Weights of a small transformer language model: 118M tokens.
Each number is 128 + 32 x the weight over its row's rms, rounded and kept within 0 to 255. Layers, rows and columns count from 0. Numbers have three digits each. The size before them is the row's rms in percent of the matrix's.

# up: layer 2 MLP up, 384x128, rms 0.184, rows 156-255, columns 64-127
# down: layer 2 MLP down (transposed), 384x128, rms 0.0562, rows 156-255, columns 64-127
up156 105:083199130128099158129123099162143122119123195151148115074060113170182138146077094146115156093151166105136105098092092154098147063094126128117072131097108108115111143144087177143174082111134131
down156 101:165117117165142181094124114062112065104120144144136114083178153112117136096135120088135138091131163134090055133166151120091118105091157199141124086121159093129063150159184099093149152172122112
up157 093:043124176134117106144152137138101122163091152091161134083149122105131138083126108157111188124130143094077127174098097110074133160095162140168071153151089092136109127128141112156122155107154152
down157 090:112121105157160126147129084090165079151127155126116092146174170204114126126131076106141178125116163123114111132108107132134186109117134149153099157110132125131131162159116100114123155148166060
up158 065:087161128120149169117120130138159098107143101130111053127084113171140102096183123080170122167134147184130135090141072111134123151119121172123143148089118151084131138103075064155163178101136120
down158 102:089096088203126162132105066122128164152078114130138222105137100115124158177150148154063154096117121095087117126149153141188083094140155127131122112077082153090112159146136085159137129154095107
up159 097:077134136120176153165109189097119106089132150056153108125057131087194118134098129168118119114145156127155103117128157109163117089097114089159130149106165166193105121152108180157100114048170094
down159 101:093094118192168161148145119099109116101141132157070070179076137162116118111113099156098133139113122130174116147178163080106167173070173170168142108157079153133180125122138106190116064102176137
up160 097:116136131109144132107148134077134110150111160170146079094131091124134138109179162176141098125164113113175123168124141175050135119127120138154173056106113145108139194190149117096140076125156151
down160 095:153140184163095127138105133071104115128155067126155147147121162118135090139107084098180148116136077159120125076128134127143146108189152174087105113154122155142096129118173112099174137187126119
up161 096:107167162123142147140160136089139150056092117096126080166137157142110187109157178179178091152148124108154110119156135100060127124142090080115173182155107118134101146150136096089145104105166094
down161 107:170114174121169106123147125064124118082156128133187073102113118131120158073115202149103150114158114103117114136186131064148143159146095069152157115059138160137103162179171129100122071108114131
up162 094:080085152133186081115057115171157171150132167121080123159095139143149129168097162073130082118089095128174070112095173146124152133103162101178115130136096147177159150178150083117132147085147099
down162 093:123120141158085116095122112158097145068204140108087132099164157154142143124080086127102148152119139169147102151125135142121134093103113056121197146115149136128147138146057123155146101060138124
up163 102:098134105124169106180079137093185100138120098188104117100132170085127074097130077157145101146074131179136132097118118158146143139095089079181124205113134178157162098155085122116147129116161113
down163 106:126142178096203100183175089121099133102152122176137095166152198073104088097130112112178161122136135111095142097125151137097140136141124077106121184066175118125159155166124121113126152104171084
up164 099:088156153119055110170072160117066152176162098100146119134094168030132068177131174164110126139102135147129116099168155089139121100152116081138118139146064124247135096133099139146097138128149149
down164 102:144129160147054160104099137073102138139191112186114087159078146158143078104155133140121151198108128137104158074144119116108113108154129159106115134161064091154131100154133159152136104148109113
up165 103:130156167192125132076130129162127161152110162171079107101081145120132134136129156136120063110173120096136167188083140167125090142111165141150129147141162162142115053144113077156150107164138113
down165 109:133179178195117118085112152141098169104115125164141171135122091164162168135108193211083094095175132096137155174083158063074149138116124108125110169190131115141146091158150168143103164143098118
up166 113:097159150117096131093086161180123125110142097141156157099088212136134122172120090183121122159152099122207061075157070123114137127126083169120173166120120171192177155140132108087128108088105153
down166 106:139111123114113143100122135071115105163182143106159113105172086092143104161142075106147123136137097111099156114158155124110133129124149141110142092101047171066165057233151107128125101180139110
up167 108:084177133193066167087098155103124176055149173157088113127100105131156127103134188138089099152129137094196150127113106134152083108100159080137114098175144092143161091164162183141146027144115128
down167 102:116146101146098175107144097172179102082151136105074133089140099132183136121027089164122173136087145085108188120156145124155152086138122088138125143119111078129116073163121139111152152088095096
up168 095:141082122138144080180094199130061126139156192144106133094093136084140153096125098190127116115180118140181110112153114140112161045115116086161114106100145138140088162109072022166119112080097085
down168 103:150141131115096113122147159163167092094083169080079140130179112166143122163178162139082203120145130059134110128139118129090115131131106144157188138135134122180142137105099098146103134184085158
up169 093:112156080133147076166076110097096184103101103145094107125153106077142119134131123161075109146159159170096118140144130143108153137126135071137115121125127220120099157123141079174148140123093084
down169 098:192152097127170068102120112115129102130115145187114114132190131169102096163108095157185138113145142168093094095092137111103104176083142119091148083116176171149144119117147091096154088112129111
up170 102:114154135133151142173107173122144118112080070079107163161102098085116128124176180156029065056141126180130138163125163158104119108078131133181089098119115097132101131168163181150117133043189116
down170 106:128126171142124146180110105128123159107170144106074122080100142129067167095127129144112067158029109127194153148125172188153152105166124106142102115103144161131135134120136089155123078106172086
up171 108:124125149070121159131174132114104133104124101164089165182137100070129150118147110135120126058159164118136156093044097168154117118140093045131085073134088094148103184096161142072075100082162127
down171 108:112108203088103133129114110076190099054144167119055106059065179208133144119115122147214134125137141142128074160123114134193161155176127083156087148143109141142104140153124119189115142104128123
up172 103:179083107087120218130143041178095088132051123115120096198090183134100142094117115145125128140120086160157126116126109153119109111121133072140112140126090174121088075118103129119171138103131143
down172 113:165126114082152181139131142149124134134092145108168113171137112142092120145087111170163152102142088088070131119075153131104089180148150062138137141144141110059104139152100125103107181083136064
up173 096:149108136107165027170104104117124120069140079147178158109120093171138073104112167154148116129158106171073148154158128106098100105090126174181133190164104105124114113146132114103161169111161102
down173 104:121120178109153120147127107112078064119178161180095105208176111145156119107118125108160132123105089159164105127109132178147134094104070086181160110046124097075123109154118121176149154166164118
up174 100:145097102134138135118086134127127122147144150065152089165104102170161121135121162105148160046074116111122135171165140117143134156128156154102114174090147166128133128066101145132148181103111078
down174 070:100117092179153161105193059150161143152086135170127175158131096183114094121165138142089156115118089074091093161147128132187066054122118165141097151054139130073122130134118082124130078140098148
up175 098:173199103100167133141162130139169091169143067101132091104140110070123089083139136155083130131087157155196128173127107132116060138134108107125149148143106165174095121117157153222156138151202136
down175 109:166146081123146081111164131167162053197087086145132130099115124157087171117167122158138083083142101126137148121101122104123103080144137101050178129128165107169134172115103107126066156133185116
up176 103:121065151169117145156132123129108121180170103071109088100101095143113124118126162090154105120145201098132100207123107145126149102156124196137123141137090085131092177081142158107154076122165144
down176 092:154144124146121209116124106125122036134147121098139178130153175142147103144172073196146142117127136111113128142118146105184145169157174093129123093105132125095125079097085073138111211087140166
up177 097:169084152158117121091119115154165216147103104115143096143135188105162116155138115164105127160117162092099144126090096127134142209129105115117128129111088136127115082127135116168152142178146162
down177 091:141123059136129143082137096132116117128115171100138092132175150181147113062173157171193143147164104081111172113117102122179143145132146092124185140059144094097121160115100112132121120098054147
up178 103:070124089177157116115091113163118151079099162146134103078101179148111128114121107122106168151140099146134120076175076159076115086112081116145171101046129096141156140142155132117182088114170087
down178 104:141112072113135115059132125126077096084154133122172125158147203193117104156167155138141119105199098149158105183142082146104098125130073126114181078071155088133111170139158124135139118127135124
up179 093:120190133096102104131114160181092073134089086063118143084140142153111074130072127115170193139064153116085124075122166111078118165139069102134126185128144121209119158142149103108127136080108159
down179 086:139165089098118137154136133098123113157116124147095150083141150088099140131096149120118157139121134100143163128093112102139154112079074185142121122079220168084137169115128088117079139166070121
up180 095:125164120098067071118121133155070131139124141125171077133133133169102102097106081120144111177122112155124201093060100094155173141126102116086134088179090159200138201137149169137114131167131158
down180 104:120135142171129087145154169108169193122186125107150101103183122142074107096117058047157158128085119149125116100089174094168102137121114100125117153132133122156165125099194079111104136030120079
up181 107:106145115127161131170102151108094119113140108159099121102121082088105161122105134136138122104121165115154078106071091138145137102200116129169138123172100110149092122206147163168165068120079115
down181 101:126060125084193101128136139190072068149117140085100134093135121119126091140149114119161136149121108068129128106132132122134175101096078166149140178143118092119142064149141172136158178138137109
up182 107:132111141128053207090141155144072146156116171105136150087093113106197079146117082147136181106138152124144167124185100124124087108159087148150097154140060091162149146180123097128142073169105105
down182 107:157165161116077107094145137094105152166128074142109144162067139063131122141116157103093152124092101169153121096108141101085103141130117167121152175164162096133090142106134176138154096063153158
up183 098:214138150114113183080111150162060106181124100118128084102133149052126117149122126157134083101100175155094129119142162127030111117177104119126130129160125130082172151149155087132107182130132201
down183 094:178134142110079149134107144120143095103109097054127108141178163092175086155151130174152198106079137130129146114132105162105090125111058174115140097094100128061144132127165124130068210143119190
up184 106:193110210150106113142146089142132115140142108081108118111116134111095132076132184105125114166152126151070088092111095101098109137112121099164133123138118102179160140178137127137169075154150095
down184 108:163119134144144107081145127102143098182200145134136121116090145063103151091121142093148117129121138070161116108159115121084130112151143135202131137104144138154066158142092149081149099169099093
up185 097:123181153123135190125088116167098122153117133114083089129100172123089210183127108144117147173150136131156154131087100132087130090106162124069149174163151140134070095114080105138131159115111153
down185 104:103160194132116147144127133156190108114130152134141121085090126159111154149131131121107123124155167106144132169109134113103118083123137166083115135143102165112074164117103143158088144128117147
up186 103:108170167123124162134136103121128130063113153179123173144143166153120131149145094142100102109137134106118118115129106113177091101176137112164153107143114196166070173146108120154113052133156141
down186 103:104178115097120128139145106136069116083130146125123150130118103160096149134103185130127107136111136166083084146168105132172139102158079145195104146154070227126087102126181131104104048127179131
up187 111:164126058141164104126201161190128089146143110137093108110113109083102094070139188102136135089155119108113123112116102112122083154096125161180071171096108100148134178155221173093146145120161116
down187 106:114124146152081185155201143185221108111098109106183165146072096101094143142117119115090072052106172124075102110142139151076125147054160143077076111155140149112084103093127140115101128158107100
up188 093:143196098119128115106156155097121119064136194093098109143064123138150140165169114087093143131089135159076111116152120165113118079134126112109126189051113127156100172144130153176160130133104158
down188 088:145144082140171080183100124137137089121112100165137182077146069152144146177125092130110051141153123109074149117129158124114085111107183167066128093131154183065165154145147091120131152128211132
up189 089:145146172155138099097120105147074088082102173128145122105129125133094118162119185114110144105108153119061155138143157086115091124151070111107080087130144123152139138092154141136160093102151135
down189 083:123067116166174112156104086137164157111119072151112181082110150126107146129162111141185154181103114164115127163135121143133084142115107153103206178134144144113143105147115165135089175120154130
up190 109:090196141122083076142120160131133151126150101139161117130075114117117095110115195146137167068106112093136065099134103135184095099096101105162122168130100137160190151135109118151149133097097077
down190 111:149157138097114126145160141168150105147161190107094137157152141162150090093171129121142163184150078111165101099096122061110125217135069130143115111120154110145191117165129126129125169119074177
up191 101:129113129069106138209106116087120165084140095088072129135152168146117144115185124095102126107125162144084077099126154193070112137065203142148146098163146174125158131143183144153144123144171190
down191 095:140068104095116119115150181082115097151199169110157164074166120140166095138166106066156195120110175121111124172086171147150139156065150103135121192102079107179080151115129126152118085096170108
up192 079:094086067098127154113113148148135136137183084137122095120173120134157067110153145115187168087093160141097113166156080147136071127189144144123104161083130130154076172067138128132074132138113132
down192 107:105117136179099145155137089140126159147104142116144181140119102123133183150133188181096121122081093082113135125176140168159053074072138144180091105092103116122171160160135092145099142156067067
up193 109:115117160134201156181105101104124129134125114154142163079108142122104064108142144160125133142113099124066080127101166088094146078117139066135172110179143192140147033184154129151121152119121176
down193 111:059078136089130115164091191113131131131130038192090198108136105121193087108105087131155154089149117117086117133074150108113083113177118122081158101141125164116147110113160175136186110111127152
up194 100:145134188118193142091158098130114099149148199113079112088103112120143116189189125110159172101135097121091167132087117119116163207135129103158147072196137102183056107083118130154120064140099173
down194 105:149155205103158110203144110149109182167132120194156121086128087190109075131108157118101139139150138091051129202090147174121138096131130171103108146152057099105082086107162131103108116121117100
up195 098:114118144096162078115119077123123165094120101145105165126110125110147140131094111131135166126121173150068092117126144165142123145132107150105169135126157133161151147154107059177147197109118067
down195 096:134170110100150107116143120109099092135118158150139138151116155168105092138057092115138134138076143068071119190098200199107146125192152121088115119174158147141162134102116106114135148097118058
up196 097:160130207154122114113130078129121172110116130062160151163097110138114121153147134101107137136124084121146095182153132115081103155103106113110175093135088155149140114148194111070124089124164114
down196 102:108078087093148127148138121114132137129128143129128195131214123121167116055160154157117129070129085177117113134111042151092164075160139139135082125134105159076153132139158131097146158125151128
up197 122:093129142102107153179120144079124172141150140114122161119058084123145084067122149168129106062120149135101080166078137113096155124132136122178121158098117154154152170134148170087116153096171117
down197 122:139153177146110128130131130183128106142208094125095171145086163118155118057176112098143126085099146087098113135064108121080130130139119136099135179140145141109131129144173114065161064146139156
up198 105:063120156118088129144113172095131136069107124149133058055084084118132130085114161161120217126114147172121142165148078145135120178153140137147100178181148085138125105106149189098139070130158153
down198 096:149157115122125124127130077180130128132142129082144168115163144145141118145131126060166088185169109091191142061130122192121151132075159134102173056116096125136156039159116187113118205161118112
up199 094:181104098150133139133136117112097083091160128185135155128124082108177164143102177149095106104142174126077112173133092187164102086157125092132089106172128125108125124089131140180158190155184136
down199 094:130118077158138124143140168083106055181114124104162117113100063125137125109167152171159157113132150102088152100060172072151079116142118096115142113124172168128120131106118131100114147159070111
up200 093:104092106130126106158108144149171167119137119167124176141137130165155159152127141152124108189168167160104152153030112063104106084216114142133117146156118139136036172152216126152131133117119120
down200 091:100135114173159162093074159128136106111116109110201153103086118155143135143132103106164104167091118120118103089150135076147156075164192070145113160158096160101151086141170087119106142108112157
up201 098:172105131135160108105112110179130105069148117159131124157145152151137133177143056141113092080143077135124104087147137136133074160123087088090164147126122091122111153107174077106082117115213118
down201 096:109122109167096129150123115114122080113125084174114139118187114140197161145162102137102118143123086139138152129190123112169163160134142122064143145138178106146119114162139143096109083166174121
up202 104:171144202161101136134126118155142052094169152148084138103157106114100094136134066125059146091173149152081059149131114151089099186130133098146183142159063130098060139165079119200151144122133174
down202 098:137116173114108146121102079170113114080121141211129113064127122063122155119098154092154163128104159155133101153128096158101125134158088127086082113176087135111138197076138139143130108078129143
up203 101:080135120126160113163132109112063129102151151124159126139082122170155135150127068146125173163152144186092146123103135125108095139099062129170056101146060129160134164159101129121111068184144134
down203 094:117145059138188122230165157149192111157099094131128077083109203163094129128189082114106122093146144148142129048099136170109085140111142165112105166168116089136127126123116107146097120099101122
up204 103:143140156121126131152136093136149134165133122146111130147154100136116152105083162138122108111132113120154149094083124129155131133098163165133139133105135167144114121095091178180081090103170077
down204 095:164099080083157139139109088106119102131079093174128111117163113113142093078146086136150113100216112150091156156143156152132117080186176128116122122163145147083064112127126147150125190077139141
up205 097:156140122132125163160113169106119169125119117117117114172161109068074125096079166082098126084124135158105138129181138114114127074110056131133114158135177154160107080120085137189095167097138180
down205 097:149161140171131154158141143132116111167138120095103134086164127130110137095149062105136087192139104164082158146161095118226083110140085072099133159121128082098163129030121114198114142166158108
up206 092:102140200201113145148153106156138141148146233117128115094097127080151084075144126132126111197103105087093142141135128121150117139111156097117095097098128125122125124117121128150102137085193125
down206 090:102177160120110187125120097125165086123166171119125163132145106087087126159119117129156187151116121043141168096125074102151088163138116120133122107058154095151123107140148119109108089031114125
up207 091:099112144134167088134106142181141184080103173148092123077063210115175142108069101141106159148110139174119114126138095132132088066186072104083128124154130123169176154122075111168183063128085187
down207 083:213160136130208164147124134087117129112093168126104091098107126103170114115113085097104050160125117121123132173141121097154126103118123151155108129179078155057128156125058109108127134101138139
up208 089:167131097155077143148126106162123147148196107064133063142142100181116103179134138144131118140081140129087158129105135093136132140111097152121049097128086124131106152105106109126146096071179152
down208 102:133101184164107136151106146178175194170175096139134167122135116137099117110143113120107124166083122074097172123095179137123165119144129115115086134127082129092179119114153130185053156122221143
up209 101:142137095119209129185124117108130071142168151101162108103135079135101125197127111157107090147112151214076149173141115109146094087107104112158092192141091217120166115085114143064122099137167135
down209 098:181136123167160117094146190140062030111187170143158123141123065135152112127118157129145159099110153165042151147087184136106168105133106128162151124119118123113152102119159147135173103094124132
up210 093:112135116146137124124121114118163144129160134118072112132126178137152123111157141122149120176061043093058102111100120102164147122111108079255096086151119113098112082130135185156147137110125175
down210 090:080092095127119133144074124131146172128157070043148159095177124123153187122106084100153122114102096100161168098104167144121141125108156139105088150141105073118115129132136126104156142159102099
up211 121:183199155172079094182098092136089123138106093099076181123119094108083105156098091149123089098164147131133141121091132096129115161094146129144102205091097107090133167144107142076186088116146102
down211 119:173116092169179102139101153125074161092103139114050143134196089136117067149140103089145112109109127108075143091105096066131111092133209111120123178133124134082111151132102163138193075131168173
up212 095:097145108122099102121149135129117158148131159107086063110092113171223109154137123150162161161157105090131137132137112086075122124123149109144094095133137135195095083108117095112140100098168113
down212 098:163215141109121114193125173105087199151140091119089139178077123116084091134148090126152167142100107141114105099083152094099086091145121114128124093099191129104217134091137074090119115167109144
up213 104:121145080096117165114110179163126119156129049089092100166155131076078158159126131145130162148101151090134176126152120142081121140148115192070170131104150147123050129121116134181087149064055100
down213 082:131148138162139078144088169214139200147114064150066082148123173108073126153132085143082131120137114156107130129162081129078077079122159168110096120107115177146083180090161166156105114116150122
up214 105:148078126142142079121095126117152156138145146157107194123074120050130118127127212184146106102128121117079097115156159167101114127175122163153117136177079090198122185116121185108143125107161128
down214 106:105093156153095119140121136104129110080141141117108180087127100064122105118167139219105176136107133083115153112153135145100185127159110080180107149123101131101111127127131123129141133145153107
up215 093:132147105088200164181139140171137101158157119178068124129085089145095119125136158122153078157102167142145184079128137080137115171155125094140181153143170134137112174156116108208180150126086119
down215 097:092179134124080141129133175150096101090139140182080180110116105098132138192103166162141120171164126182089147118141160106114193144153091075052098154166120119156142125114133082131218136159112100
up216 092:141100138151118164128111152102154135133125104096113104098140135105092126173115190099103061171182161104106079198078095119132093124135103168198140096128139147168138151153137135135145127124182152
down216 097:183135076209091137070128156103141061158069079194154144137094136173074122132115168099166133161115091118121110146136177124162095108155137124109140152082208165189111172140117126112092144138156082
up217 103:087160157132112101127101114190071137139027171119116142174114127121168150136104105150172093154141123102088175118138128092123105166123165118112140138135155117184098119183133151150188115129138165
down217 107:165150155190143141135131118108107134154116115128075137096113169157134166148113117155086121190140105141055151162163120081113121182130127124124135119129123171128094128170116098156176152059121135
up218 099:171114129105095095100164106178105113136105140147140082204102137103122093165113134163093093071141131128160151096104112155160113160111168158155120100136163135154155071171180133179138094082145142
down218 093:158125109126164170122117102060131124138179099122130153157189113153146133146193110106140196082094122060124169113156150108131065116107151121107111100089106138109165103127087120138133159151164099
up219 103:099118167097138150113106132087105189086099156055117153130136104137115185178143145153163126110104184084100117139104109144096106098143094202109155107135109177118143139122135153066132095177142081
down219 103:117124145134185143140184080090138170111175139065086088146172078189139139108156097161092148121116083144102092160160117152185172154145085180086114149117087103119145145121123150085125076117149119
up220 115:165167143076124135091063139101144163143045095131113082145144153134128139124154153121143150091101093176132106125108054208148119176135132146145174142116121097146093112183155131114120100125135101
down220 123:124173150154132156106067105117114148112116083146107155163175173111120115138126124096147178091151168143177109124058047108143150128106126099133150164105125171134069118121104116135172184091087140
up221 112:113134142092119119131138140208084183109120096172073152169149100101060141145082092127113128120051140080134082180112098088106156154153097129138137152184098138145125151102145078105140090099104121
down221 099:139210073100125126132188128152135191124129161125089124159114125061107156134127106067125101168071138145169110157105030094133128116123070133210109122170127166115171102087126131089131132101184142
up222 089:114126098102134107123114193137103107162179137135145120093125174155187073204133072130178120122105153142120132125077084180079087148152167103127087121169168127185135107142155062161178133178108178
down222 087:075128131139106118119131110091131111140106088164115073158126095184097159114124138087068109102143058053094174124162236129095185147086148117154125139099096180104144091165171133218141079161155110
up223 100:182115145116136129168154072083118152093088081097138127171091198140133143130122178146081098162088144120139139086117186142146120112073111124158085201131077133138144138069102100100153149179139109
down223 095:093145144098124167103154120176181081150121091088157129100145090102145125152144127144164186095074134105109126090135093184153162170123111125094145093079139098129118189130120168095103158081150170
up224 107:181145107138138188119053094169126132140048128047099136152143138120070138084121070154124094161146098159093082104116151095111112131134108181105148127181123153141161152128184169132161081136136058
down224 112:164207144146158146114129117138143133165092127133106118168148161073109081092090061137187132124146166130128098127135136137149133108139095081058138179114060102165108144113137095074101100134177109
up225 106:106152091090116145126143189134144101123136099121156118113138155117158112099106075137149167127163131180129168088149084166134071133129150146133100184197086138127057182149183092125070073091102158
down225 107:088161153129083107163184171099133101122134095106105147157086131076150136096131090100094158093147141153058142133075063169112114076161101089102186109148098120140115117150095086189076140154101117
up226 097:196122102089160137099158102115162143126177155109080082120149146136191123167070121168094118117193201161133098108102161130132071088106112120146116083117148199188137094106139090120118146085140155
down226 096:204129104084120126100162130144136104094135145136142124139143105110137078173117092098148144142157122125084096098125145123120149126112143105128107099121179147122110155138062130185156153136202131
up227 074:094141104100104143110118137150148117199158093138109109145165134192115103130119123128192140088117208085104122209113109144124193153134137204117121151131126120145104163145142134147121129112109141
down227 091:144125121179098125158132149088096149107078108086152146071133136097112116119177176168116128156118083138135135087132173145106096094059144106193095099098161100098120183159147060138108172119128089
up228 100:124094135098167147085120143062125112092156117176122039118118062155155159110136087117135161107098125116118067193125052138187158136160166138176157131115163176108067113090128130198160169116133152
down228 098:177108127135166162114117164155110089064129111172145117115101057141095134138136149111136203139080118114089106094125078095160195123165174121110125146148080118080079162104149152184117059116184153
up229 103:133086147165166047139104084138064136167082173162149158170150125152148174094115194127090142124137105133099147167174126112112149097102122106162138139104083146137181124142119125157119128060122050
down229 104:133187062146135029095070145105119161183155154162140068148186124211146156123080115107137125148082137138131120106095178153147103148119155200167149125101170117137123140170096138086122068150088153
up230 098:096115128122124092103171144189131147116159147124168120129110074142102135126118171156118091130108134101117117099149134099121142148053097184169155145126161096097135161138121112106107138130183098
down230 108:110134112095152135091163138048160141083108115165166134116174149113071167131146120109123116150079112119102100103182181088123083148108175146167200136158080114073093142180145127102095139109171107
up231 083:136123148183133213091109154164065116078106128121116110111141094096135116140127104135124168119129152158098163136093063094161114132063110121164099139106126051198117099162143128124112194114141136
down231 092:125103141128160149157142177116127119144121121151111113152155123144069166096175083116145132136058117140084171124102142106167140105150172144158120174099101101091143149130111134142150128038083128
up232 106:117183129163186163135173145149121147048169153117095097150144173136147185174117191176125157107122060122124112149082146095127102056113139124179119147136077158129116134151146183129145183109096146
down232 109:165155085143162123156158109116129143105118146131140090159090206130154144119095148207118147130100107114133111153077159171143109145173159109090095098124137117122137136137126118123193119145068163
up233 101:121123191083104145147116077174112111124062092120164145125121124136138159135088099105140135141140080119087179072132071182210109144115091075134131105085137163144097120155154143099193121127127083
down233 105:160134169084114091084130171137202130146130108131115115131054184132120172153133117138148137150069196131095106117130090138183101105113062151082091126086126142157073121143141138115093103132089123
up234 114:063141206152074109136081148088118105115137068090174090129113087177140197129129159115139082150082130088114090129193132144108102112133079147126155147128110150100077139126089166164101061116147114
down234 102:166090160147135106141056143147211140107144134068077063079107150174095162136117141183143082147084144123112132183130104197093110109174073104165152146161078092094094077095164094086110109120118105
up235 109:153116133141166119137121086114111132124124123109052131160102099139079107186094162105165063065132130164138149170124121131171142151165135117153084152141166115158091148155132114139142100097111184
down235 102:126075072157082098103123132074162144100129117121139100108106143103171124100134176101127169179142185145125122130171189122120118150117135130081118203205117147159099201133196113147124103146186077
up236 116:165106141183096161197094097161114113122086078164131087142103095051169081162061099163085116118166141161160088142121124166136131133117134122172122143119107105107082125152167098107167130161188126
down236 101:114131148180172079179079139115126199187149150156083085198048130073139125096105162130106086153085134144156093162135156113131105118091117130136165080104159113172131167132135084119130108184070181
up237 081:153133106128131104134087174197087113140153108105060081092102109081153160128068117158077126133112186142152135096088124163140091127114159082122145144157096184155161110109083079145103132137121110
down237 087:123120114111139119168189134168196057126143146184118142105129109165147081116104081118159172104120156178097122145151200145126135176124058135130122110151094151140124083077123117105052102201132040
up238 098:145124149136154169142156114162142124117138236068158111144179152157175084128136115083084147167107116142138142112149145041100128154114152130114107120124114160110148199133137151113144152137154110
down238 103:131105095127154126127161137123197120117175144161124091160181150131150132118134122099103155092143163134131109106150168062065162144116135125120154130105117085123167181081090179130073202127114076
up239 114:170144195096150128090128107158120080109124166096102116107100085134126151123136160135186160131158188126102139196098177089078157154173105172149104155119114087157136179106150114156121126073159108
down239 114:135137115109108100095143136166137092146134125123125168118072111192121131113106188110167153125140135106169215135130138085156162128092116175154108128113111085111115159139131134156110152155060127
up240 095:167223156102118168113156117186114158109100093119099096079156153135167092100099081119143148135124131169137092075092073181132152135147158130140129111162117100134157119134143123085146094069128126
down240 093:144097106106137137093129090117207190148139130073118156146099113120108152082138170127088106131123110062161122093128143159073146085110139108078132148115089160097081175131191131158135090120114098
up241 111:120164164079061143130110107164134138107064152144107073171130154189128117140083117073130150140167105173167164151065149192112069141120126092104119132124144119170111143179123114153155111123135140
down241 105:114088137155132132067141042186115097100123172150132101170167123147116089170104120136121081072098132147132172164097125127114160105123090073173115138112182080182091128101097140152179095152201139
up242 095:101141126129139090118100120165108149168097105058121104148137099120148157174149108125173141108119186126116108141115139174124151188124117139144159191130178145156134116091144090136077111145149083
down242 091:102080114137205081124144160124149121121196129190150160106131106135129131120102187086136113145153178071156139096107155134132133102105134108107162097154100105118137124138120134146086177192103069
up243 098:122162118111135148118191104151096132144122208120158142113103126128135121124119099095150117165123135111126198079159105138105133098111108126133045122125094135104107159100097089206164105112124174
down243 089:083208113184148103115206124162142142188216137146135158122124140162111143130117113132158152157080143093143202117164131136114132154101159168148121118094125123157106088096050115137142171114105097
up244 102:090149163170174139176144150148095157137100129057136101106065143097127131177076152146126096127117132111073149185167151076081129189089157232149127095134197162104117104158159135189141174175114130
down244 102:130143118162167084115150126099185177091186137059081077166138145097088160136193107122129102125132073104131098118130085107090110092121117146170062086158115153098116093144132092105183132116169120
up245 107:081131131086133102175125076094143112075137104122139149125082131109147099109122130186076134196171134137180116164096098114137131100132149113180132129169147176133078153165138073130172125133174136
down245 101:090116139085101143167153068153075138172088175180160129234116115093118171126088159088114158162040124127105134132114167107120191142122146091133120093116172105085146144094090103151099159102073124
up246 102:164138124104152153120097168144169113115149110151124122088091091081170100155083131135112155101082164108127065101149112105148148102174156065115156148129115147167127134135102160091131192130170148
down246 100:120159175120162145125132094079140132100119107078072165125111190185137136144095154149159108182132133164163120073156080127105120175080113134147097120137205173121158104110178099127167153104170126
up247 123:112162161096088091168081115142090146140096079142128195122156168139122199142143143117087116123128188118134135191106108165103137171106118093161161128176104133166117184100157163162175128141117126
down247 122:099140180073039093119122148178106090101141125114109178145216150132138139113096118167157117195101179098164168148162123192107100099161103099150151096097081143124088185098145164117139129122140132
up248 091:103139113120157114174125089143129072128170117098120151170115139162146122155144147099119114151091120172095091147085101150123156130138124171136144105127097109160156079141174129100119181103093108
down248 084:109108136171188115158130148117140110165111073159112189102120135137078097189080103175146146116157114105043131169097160141118096130134152145161107116192073109064148157116126111147136138183131208
up249 102:100145172134144136102131101091089112125154151104123104136122081146147131070102140075117091167198137154111159179117131190144070160111072149098139122152146175125155118150131102096154134161157098
down249 086:115146065080111106115154193117191163139122098082129105133154138123064097129179112111143117112109068065171074087154132097119180124130102141102148112119141150102104118175171113196078126141098112
up250 095:130159130139107098042115121142130099130028157146100151109083101118131072169169105092137065163153071107148172125084128169098126111154156108064098121140177146119143135126191133177171111110168177
down250 100:133078094142145151079130152060162153102172127138093137202149134135137083173091125151149137136119148105188121191105175117139137101172129128121078128124090073130145120138117196104140156172180130
up251 084:133111130077155140084114136148150101165156113110189072160113087181133106167105133115135141103065074091150114156181152131097118202130160122101112158121141120124149181044102141153121163113099092
down251 106:079108097198128187109153138127131206139113151115123204121123072136107156126141138143083159120089160112108110093145129164195070085129129158124148131056099119067131208148127113155127134162107097
up252 093:158143167155111108131068071106162148138125108106057080118117149114139115145178134113097081152089157088152134141158126109075051146134134143078112106179134176145192118063128079125160076106124121
down252 086:175108127128172148115131060097145073104075124156096097108147115106164193143152123125082120131168119155099150100152109147094124135140134111121145099184117094132153181087159118121102099184110129
up253 101:153097068085127160109140068157087148099120179150080087102159196148146140111157218137165106183090124117119193114090094152129145140126112152113141088158120162150149169072169098154155130124161169
down253 089:155107138109085117113168135162175095123136098119176119179077132067176121124141122108092147101135125156140143131101160092128100098074154126078160128157118099158141130080188125100124065148150140
up254 105:140139148110085149060143053118137122051095127112164101157035130179167113098145145095147112137127171178144122139189127139078072077091108121148171148189066108134153193159100184150143117097140107
down254 109:044129098110150112086110105097171145053135118079124084139100169113126161122194104116165119122128179167107168124164187098136086059132083169077162108102135107159148089144114144157082116127147156
up255 091:086124172126097201140138135162150137078146104141125106145126213101099114122185142138202090135177099112134124073114138125098124151124115167134125050149100134112119073173119125142154107152161104
down255 095:114134106189125172139139072132179128086161143128160099127124153130156135144177123098112132110118095139182109069148141137134094151136134158112100186181138170144165106086133118090124103139140092